{
  "n_head": 4,
  "d_mlp": 512,
  "norm_place": "pre",
  "positions": "rope",
  "rope_fraction": 0.5,
  "qk_norm": true,
  "extras": ["some layers without attention", "local attention windows", "gated attention", "value embeddings", "hashed n-gram embeddings", "a smear gate", "an embedding shortcut", "learned residual scales", "capped logits"],
  "init": "normal",
  "init_std_o": 0.0525,
  "init_std_up": 0.0605,
  "lr": 0.00678,
  "lr_mult_o": 1.43,
  "lr_head": 0.018,
  "steps": 3689
}
Each number is 128 + 24 x the weight over its row's rms, rounded and kept within 0 to 255. Layers, rows and columns count from 0. The size above them is the row's rms in percent of the matrix's.

# layer 7 MLP up, 512x128, rms 0.0608, rows 392-511, columns 0-31
size [107 100 100  93  96  93 113 106  90  92 111 112 104  98 106 106  98  93  91 102  92  98 100 108 111  95 114 107  93 102  84  98  92 104  96 110 100 114 105  98  96 100 105  94 105  98 109 106 107  99 111 101  94  99 109  89 106  96 110  97 100 100  91  98 102 106  96 102 103 103 102 103  96 100  96  92  99  94 103 102 100 111 105  97 106 106  99  96  94 118  94 101  96 109  99 108 101 100  93 106  97 101  96  86  96  99  97  98  98  98 109  86 105  91 113  96 108  92  98  99]
[[176 200 132  98 146 140 132  95 148  93 164 166 171 106 156 147 161 147 117 161 115 137 116 118 133  58 117 119 116 138 142 110]
 [109 115 129 109  91  90 121 141  90 125 139 121 133  98 108 119 115 139 111  99 145 109 150 126  71 119 137 116 127 121 129 145]
 [139 167 133 131 133  95 114 149  84  71 139 101 125 146 124 135 118 139 155 116 124 116 154 126 100  83 139 142 103  99 119 155]
 [123  88 140 153 150 124 102 146  80 123 152  63 183 125 118 123 129 118 161 185 149 139 110 111 125 111 145 108  99 181 113 196]
 [109 134 101 140 134 139 141 155 127 148 133 147  88  92 105 164  95 118 159  86 179 122 151 142 109 162 122 134 144 114 137 105]
 [ 91 131 104 178 134 120  87 106 171 128 139 160 115 157 135 123 132 130 125 120 116 112 146  89 152 122 131 118 143 129 100  62]
 [137 164  87 158  97 148 120 123 138  92 122 100 152 142 170 146 127 162 172 142 151 174 162 128 102 159 138 125 116 129 121 141]
 [111 112 119 131 126 116 121 133 136 126 166 116 111 115 119 159  96 130 146 133 159 121 139 169 109 132 119 138  89 117 120 108]
 [125 133 112 146 135 138 132 128 124 146 110 125  97 136 139 155 131 138 152 110 103 170 149 169 126  96 103 110 121 142 102 160]
 [ 82 150 114 115  98 115 115 173 109 124 142 123 126 132  88  98 139 161 102 119 130 152 148  88 123 119 160 162 115 112 164 107]
 [153 126 162 143 120 122 105 102  85 125 142 183  81 149 119 137 166 141 153  90 142 109 146 170 144 138 106 190 113 120 103 139]
 [157 130  83 159 166 119 166 136 142 118 169 172 131 150 134 154 134 134 120 141  87 108 131 127 143 154 124 140 161 174 119 151]
 [131 141 111 145 162 144 104 123 116 114 145 128 128 156 119  79 136 155 128 121 133 122 151 141 139  94 139 130  90 151 148 162]
 [137 163 120  82  99 145 138  94 153 129 131 120 131 155  77 141  88 131 131 109 136 158 100 106 162 154 125 106 137 164 167 157]
 [108 124 128 152 150 154 156 135 104 130  81 152 136 108  71 141 156 104 166 146 143  84 123 147 148 166  93 166 140 113 179 126]
 [158 131 122 158 132 133 128  90 119 147 119 140 111 137 131 145 104 127 124 147 127 142 118  79 151 140 158 155 152  90 124 119]
 [ 87 100 127 173 138 121  87 148  87 126 111 140 102 171 121 124 103 139 165 131 108 131 135 128 118 110 155 122 143 169 176 129]
 [145 116  99 101  93 139 152 190 141 126 139  85 152 145 124 125 129 133 147  78 123 156 139 162  96 161 137 119 150 116 125 126]
 [134  97  96 136 140 120 148 123 148 182 120  51  96 127 165 126 186 101 113 134 141 100 129  78 146 136 131 120 120 132  96 113]
 [127 134 176  91 109 130  99 111 149 122 119 104  88 107 112 118 144 163 135 103 143 109 158 139 111 110 123 118 110 140 163 125]
 [150 147  95 115 149 100 118 150 121 149 179 140 140 156 138 135  99 169 155  96 118 154  84 123 162 120 120 148 145 124  95 113]
 [142 125 129 136 150 141 139 128 115 143 175 137 106 175 131  92 105 141 114 143 157 138  91 180 144  79  95 121 102 113 120 133]
 [168 144 106 138 118 120 119 125  93 141 118  89 127 122 128 142 103 132 130 117 142 118  86 142 150 151 148 127 105 111 134 120]
 [125 119 128 111  87 166 117 160 145 133  94 119 142 138  83 118 146 102  89 161 151  99 115 109 141 124 145 153  82 146 133 177]
 [165  94 106 159 143 135 158 138 138  99 112 170 105 106 111 111 104 104 117 131  96 115 163 125 104 137 101 137  77 135 137 108]
 [112 143 162 105 157 127 164 154 162 126 129 153  92 121 145 121 129 125  65 128 127 102 116 144 115 149  76 140 159 127 105 129]
 [105 135 133 138  98 121 156 137 182 161 118 121 162 142 123 112 117 130 126 134 173 140 141 130 120 134 164 163  92 149 119 130]
 [103 126 130 121 142 157 171 135 171 103 117 127 124  93  90 133 108 170 106 154 125  82 133 160 151 110 126 165 104 146 119 139]
 [130 137 161 138 115 116 116 123 128 155 138 139 162  84 154 141 120 135 124 170 177 144 156 147 189 105 156 199 125  87 140 121]
 [147 105 116 124 147 119 134 123 125 156 141  98 135 157 114 146 140 163 135 114 103 129 144 137 190 163  94 178 154 152 127  70]
 [ 74 126 148 121 134 112 150 120 113 127 137  94 138 142 121 127  93 184 126 178 170 146  98 161  91  96 162 112 154 152 141 140]
 [ 98  98 144 141 118 116 101 151 145  96 143 164 101 116 148  96 145 116 157 149 138 171  89 135 134  94 145  82 131  88  91  92]
 [122 101 143  85 147 134  57 140  92 123 143 112 124 150 126 120 119 132 134 132 146 155 132 122 157 155 139 117 143 125 156 138]
 [175 101 127 111 136 138 119 148 137 150 151 145 161 129 123 188 126 140 108 136 103 131 148 128 111 132 124 168 142 143 109  68]
 [105 101 167 127  80 148 157 161 118 125 124 127 120 138 160 135 106 107 162  98 121 182  98 145 133 146 150 105 134 158 107 119]
 [154 118 125 126 133 167 153 105 130 118 171 128 126 105 107 114  94 141 136 121 133 139 171 116 123  92 156 103 113 116 111 137]
 [136  99 143  88 117 106 156 142  84 113 128  78 106 144 160 148  87 141 154 124  92 104 135 105 154 116 120 154 123 135 168 164]
 [153 124 109 125 196 125 147 151 108 141 139 135 145 175 107 101  73 151 111 104  83 155 136  92 153 113 127 121 126 121 119 148]
 [137 134 137 135 131 125 172 120 146 149 136 102 133 106 138 134 117  89 121  65 161 131 137  93 117 143 147 168 144 137  85 120]
 [119 129 109 179 111 163  62 140 140 172 127 147 109 148 124 139 133 116 192 157 156 151  92 164 117 128  80  77 132 116 127 113]
 [136 118 111 148 116 163 102 175  99 115 130 149 144 114 143 126 117 138 134 132 142 128 150 159 131 116 157 116 107  99 155 164]
 [135  88  95  89 108 127 128 119 116 119 136 143 152 105 142 159 162 165 118 128 107  97 112 159 149 140 110 114 138 108 167 183]
 [136 133 133 129 119 159 175 117 152 127 155 128 152 146 109 148 117 132 163 124 134 126 129 164 116 107  71 170 135 117 103 177]
 [ 95  63 106 126 110  99 131 118 169 111 153 148 114 122 149 173  81 141 131 165 161 140 105 126 123 147 118 135 138 172 137 136]
 [142 109 141 134 115 151 122  87 154 133 109 120 149 194 141  89 144 154 170 126 139 106 140 125 129 119 129 163 135 147 159 112]
 [142 130 104  90  75  89  95  99 117  99 126 142 120 146  87  83  97 103 146 122 137 147 154 186 107 136 114 154 109 104 122  98]
 [136 106 109 142 112 106 114 162 131 143 169 118  80 149 142 136 113 151 152 114 140 137  98 162 144  92 170 127 127 122 125 123]
 [138 151 169 156 123 123 138 152 126 121 109  99  85 131 161 151 114 145 107 156 142 108 159 143 143 115  97 140 139 113 110 167]
 [149 146 106 125  83 183 137 114 163 134 132 136 171 124 125 125 109 136 104  91 128  99 162 152 144 140 117 158 127 135 158 107]
 [156 132 130  98 138 160  98 130 126 127 138 124 141 173 169  98 123 151 161 143 101 128 157 182 164 153 154 126 155 163 144 126]
 [125 124 129 177 142 162 110 162 170 145  39 130 121 147 137 136 138 126 113 109 129 112 144 139 136 135 147 160 123 154  99 146]
 [146 127 141 137 101 154 184 135 125 121 168 115 100 145 134 164 159 141 163 145 185 118 111  89 122 145 110 107 129 127 121 144]
 [125 114 136 160 115 114 111 132 124 144 107 181 103 150  95 123  91 125 136 131 122 132 142 161 113 156 159 135 141 155 143 172]
 [150 104 135 126 130 143 144 135 143 107 125 159 114  96 116  99 103 145 170 152 160 148 131 147  90 159 159  89 123 138 128 157]
 [144 140 100 118 102  73 126 124  88 115 127 135 160 166  86 106 109 103 127 133 132 137 146 134 126 166 114 129  71 148 174 170]
 [154  93 163  95 154 124 114 116 124 139 123 120 175 118 125 147  99 112 118 135 129 144 105 123 111 112  90 125 148 153 160 127]
 [140 147  86 171 114 136 120  68 136 136 106 153 151 134 146 147 177 108 126  98 132 113 152 106 130 113 134 136 104 113 127 163]
 [128 201 147 133 104 105 125 113 125 119 143 102 128 103 166 109 151 145 143 117  80  86 118 163 127  99 109 120 107 143 170 166]
 [192 126 117 179 132 138 133 144 167 145 142 128 112  99 143 140 117 157 131 104 129 119 135 105 121 117 124 145 123 129 129 103]
 [142 115 121 148 106 119 126 131 123 145  75 106 127 139 117 102 121 120 139 112  89 152 111 163 164 125  86 132  88  84 153 138]
 [ 88 128 127 162 113 128 143 159 156 111 137 110  82 126  91 133 170 113 139 169 120 126 139 143 131 142 125 138 113 133 153 138]
 [ 66 159 131  80 120 103  81 132 115 135 165 123 139 147 140 107 176  73 136 165 148 100 125 139 147 129 150 134 106 112 104 161]
 [134 152 105 116 133 120 178 107 126  93 156 101 114 139 111 137 167 145  97  95 133 125 165  99 109 155 127 149 127 133 113 146]
 [105 145 140 160 112 147 165 112  96 110 133 118  96 160 101 151 121 141 147 180 166 115 154 109 140 123 136 112 146 157 126 117]
 [195  83  91  97  74 143 147 105 156 151 149  79 154 115 124 164 139 107  97 122  84 110 122 153  94 157 126 132  97  90 119 134]
 [117 130 122 131 104 122 113 186 152 155 161 123 172 119 140 141 118 106 141 124 137 150 152  96 115 113 151 124 129 100 137 172]
 [ 90 105 127 114 133  96 160 112 143  76 144 142 166 159 149 165  93 138 120 130 106 144 106 114  91 116 154 143 144 133 121 165]
 [ 80 106 146 106 108 114 128 105 105 120 112 119 110 150 121 108 132 107 134 108 169  83 114 139 157 136 169 113 135 123 112 108]
 [167 144  98  70  82 180 144 106 134 129 133 145 108 126 145 171 158 111  85  94 149 158 154 118 105 113 122 183 133 118 127 104]
 [133 109 172 123 105 102 111 171 149  89 121  98  77 171 114 130 141 145 134 126 109 114 142 136 116  89 144 137 148 122 110  93]
 [195 147  99 105  91 108  93 139 118 114 104 154 123 106 130 152  97 176 130 128 110 111 154 113 138 108 135 139 138 105 145 137]
 [108 163 104 125 109 166  95 139 121 109 102 108 103 136 103 110 134  89 172 151 143 163 141 145 165 117 126 186 107 129 117 191]
 [108 154 110  76 126 150 104 110  89  96 114 131 113 105 146 113 118 136 137 108 150 146 124 118 110 141 134  91 126 109  83 122]
 [138 136 121 160  97 112 133 103 129 125 110 147 115 118 141 138 162 106 163 111 147  87 149 125 105 133 116 101 106 148 147 131]
 [120 115  70 169 116 161 104 137 118 142 130 121 119 158 110 169 147 161 122 146 165 154 148  79 135 143 167 115 101 132 174 132]
 [125 168 121 130 136 143 148 133 134 138 112 136 133 120 136 151 163  90 153 107 144 157 100 103 150 136 109  97 166 102 183 155]
 [120 144 147 105 127 151 122 159 149 106 147 173 134 136 124 105 137 165 136 172 111 177 132 149 104 101 108 119  77 117 120 149]
 [ 82  91  99 154 156 137  98 140 108 123  86  97 140 132 127 149 128 160 118 114 148 172 153 131 160 146  95 143  91 142 136 145]
 [101 142  81 139 175 160 103 139 134 140 139  82 149 150 109 121 135 136 120  93 144 127 118 100 110 117 115 108  91 108 131 140]
 [123 119 126 114  75 112 153 135 111 120 128 135 141 102 150 127  97 130 148 133 132 149 105 106  87 153 142 134 124 149 144 144]
 [162 108 122 152 146  92 144 159  98 181 153 148 180  87 150 169 110 106  96  83 124 116 138 146  98 111 137 145 108 124 120 139]
 [121 129 140 101 100 162 136 160 122  94 124 147 114 133  97  89 129 141 148 144 142 171 105 130 110  99 103  96  99  96 123  97]
 [125 116  93 158 131  74 153 129 173 105 114 162 112 150 120 122  92 100 112 125 135 171 105 104 141 124  94 123 162 170 114 116]
 [156 132 134 122 117 115 135 137 130 119 141 129 151 137 101 139  93 131  98 172  96 128 142 136 117 151 104 149 137 147 135  76]
 [148 143 126 127  98 136 158 114 116 149 115 147 107 116 121 136  96  94 102 135 157 104 147 122 100 114  90 137  83 124 154 192]
 [114 108 108 129  99 131 187 157 137 161 161 134 143  93  93 106 122 142 123 139 105 162 149 105 116 118 100 121 124 120 133 110]
 [ 98 109 129 112 102 102 100 162 159 157 148 129 118 151 139 131 152 177 147 111 156 138 161 162 109 108 148 133 104 131 156 109]
 [104 128 127 173 168 151 117 124 147 136 121 162 132  92 101 157 117 136 150 124 139 115 104  99 135 143 193 120  39 132 113 144]
 [135  97 122 110 133 161 110 137 119 177 123 137 149 115 133 146 143 109 122 164 124 144 138 110 161 161 163 123 157 124 106 107]
 [173 110 121 137  91 158 148 113 112 119 127 128 118  94 143 148 179  99 160 166 146 199 125 120 131 153 143 147 119 126 124 128]
 [ 81 118 145 117 184  87 108 139 157 171 141 176 114  98 145 134 164 129 127 152 141 122 149 159 159 131 145 128 147 109 122 134]
 [148 113 109  80  85 108 133  92 117 123 150 161 150 148 109  89 174 164 135 144 125 180 145 129 174 133 156 127 144 131 176 162]
 [144  88 153 123 123 159 114 135 132 135 197 116  97  88 154 116  98 141 101 159 145 111 167 102 143 123 174 106 147 120 111 122]
 [143 121 184 146 157 113 144  84 103  99 127 118 156 135 118 111 133  94  98 132 129 146 162 123 138 169 128  90 130 117 186 125]
 [142 135 171 140 156 165 142  78 147 111 131 120 159 121 111 110 119 121 128 120 155 138 119 120 117 131 159 144 170 167 110 114]
 [131 163 138 101 116 135 111 156 114 158 116 113  96 145 142  82  88 134 136 117 140 114  86 135 103 133 130 134 136 143 121 146]
 [129  81 155 132 137 144 134 132 137 102 171 104  99  99 117 104 162 140 122 114 139 143 142 117 119  87 154 142 135 164 131  95]
 [124 128 144 172 147 110 133 152 155 128 123 123 106 166 130 120  92 125 145 136 177 128 109 134 146 173 152 160 145  74 112 104]
 [121 155 161  99 123 136 138 141 127 135 149 110 132 128  90 144 141 117 153 138 178 116 127 176 144 146  85 125 124  91 126 153]
 [103 120 121 155 109 122 107 106 116 152  92 126 101 138  98 165 124 122 137 152 111  93  89 156 100 119 104 123 111 116 142 145]
 [143  73 144 123 153  98 135 161 132 150 158 145 170 109 151 144 140 123  92 129 147 138 165 143 132 141 147 110 126 100  95 116]
 [155 140 123 115  74 173 125 138 100  96 150 148 167 120 139 180 136 135 120 159 138 139 102 115 132 150 101 110 169 132  79 132]
 [106  86 150 108 190 142 155 112 123 117  82 158 139  79 137  95  95 135 120 112 156 157  92 111  91  80 112 119 135 127 170 100]
 [121 135 122  83  99 145 121 156 153 138 201 162 107 115 139 109 105 113 167 161 145 118 104 149 185 140 128 101 132 133 139 138]
 [154 112 149 114 142 130 153 162 105 113 147 146 150 117 129 152 130 136 153 144 147 115 119 156 153  87 134 139 161 137 129 121]
 [ 92 115 106 116 103 137 136  89  91 162 119 140 136 136  98 107 163 124 118  87 123 122 106 166 139 178 142 100 136 116 143 123]
 [103 163  81 142 144 130 117  89  93 130 151 182 127 181 141 133 143 105 108 128 170 162  97 116 118 132 126 115 105  87 180 121]
 [ 77 123 154 147 124 102 124 134 110 115 161 142  87 114 129 151 135 142 107 126  97 171 152 134 129 147 116 119 131 147 153 154]
 [178 168 112 152 153 128 152 155 132 147  97 183 122 136 182 113 106 128 155 111 119 125 132 122 131 121 129 141 132 161 116 121]
 [ 96 113 129 109 108 140 144  90 113  84 139 155  88 145 163 117 125 125 111 130  90 124 158 144 106  91 166 146 143 130 113 127]
 [125 124 129 109 143 149 144 146  96 168 141 125 113 141 123 107 129  83 126 132 132 140 106  88 136  99 147 111 129 175 116 114]
 [118 109 113 155 148 141 134 165 104 123 123 125 126 133  87  92 159 168 131 156 186  61 104 135  87 108 154 113 104 126 108 131]
 [121  94 144 114  97 124 111 166 124 146  88 137 124 152 109 101 119 102 169 162 114 128 110 143 114 101 168 104 108 101 161 127]
 [153 100 143 134 106 106 169 103  94 114 145 116 152 133 159 110 170 153 110  97 115 153 141 143 109 172 148 185  88 115 115 117]
 [140 156 169 150  83 113 141 122 125 129 150 132  80  90 147 109 160 114 109 107 163 103 151 104 149 150 131 142 114 100 135 190]
 [ 93 138 140 116 162  93  83 161 138 120 120 136 135 171 137 143 142 182 140 134 149 130 208 148 148 120 151 137 129 146 108 120]
 [111 125 134 156 137 125 193 105  92 130 113 141 130 107 150 101 125 115 147 109 117 116  77 171 113 138 145 134 131 128 103 151]
 [168 136  93 157 133 127 170 157 143 122 207 169 133 163 158 143 182 132 106 127 154  72 104 130 157 121 147 124 132 143 121 111]
 [104 106 153 129 142 147 164 131 116  77 170 160 161  92 140 119 106 148 100 133  96 110 148 142 159 142 137 129 101  93 167 121]
 [ 99 126 136 150 135 114 119 125 104 128 149 131 125 111 133 120 155 100 127 122 124 103 164 154 140 136 162 147 111  97  95 157]]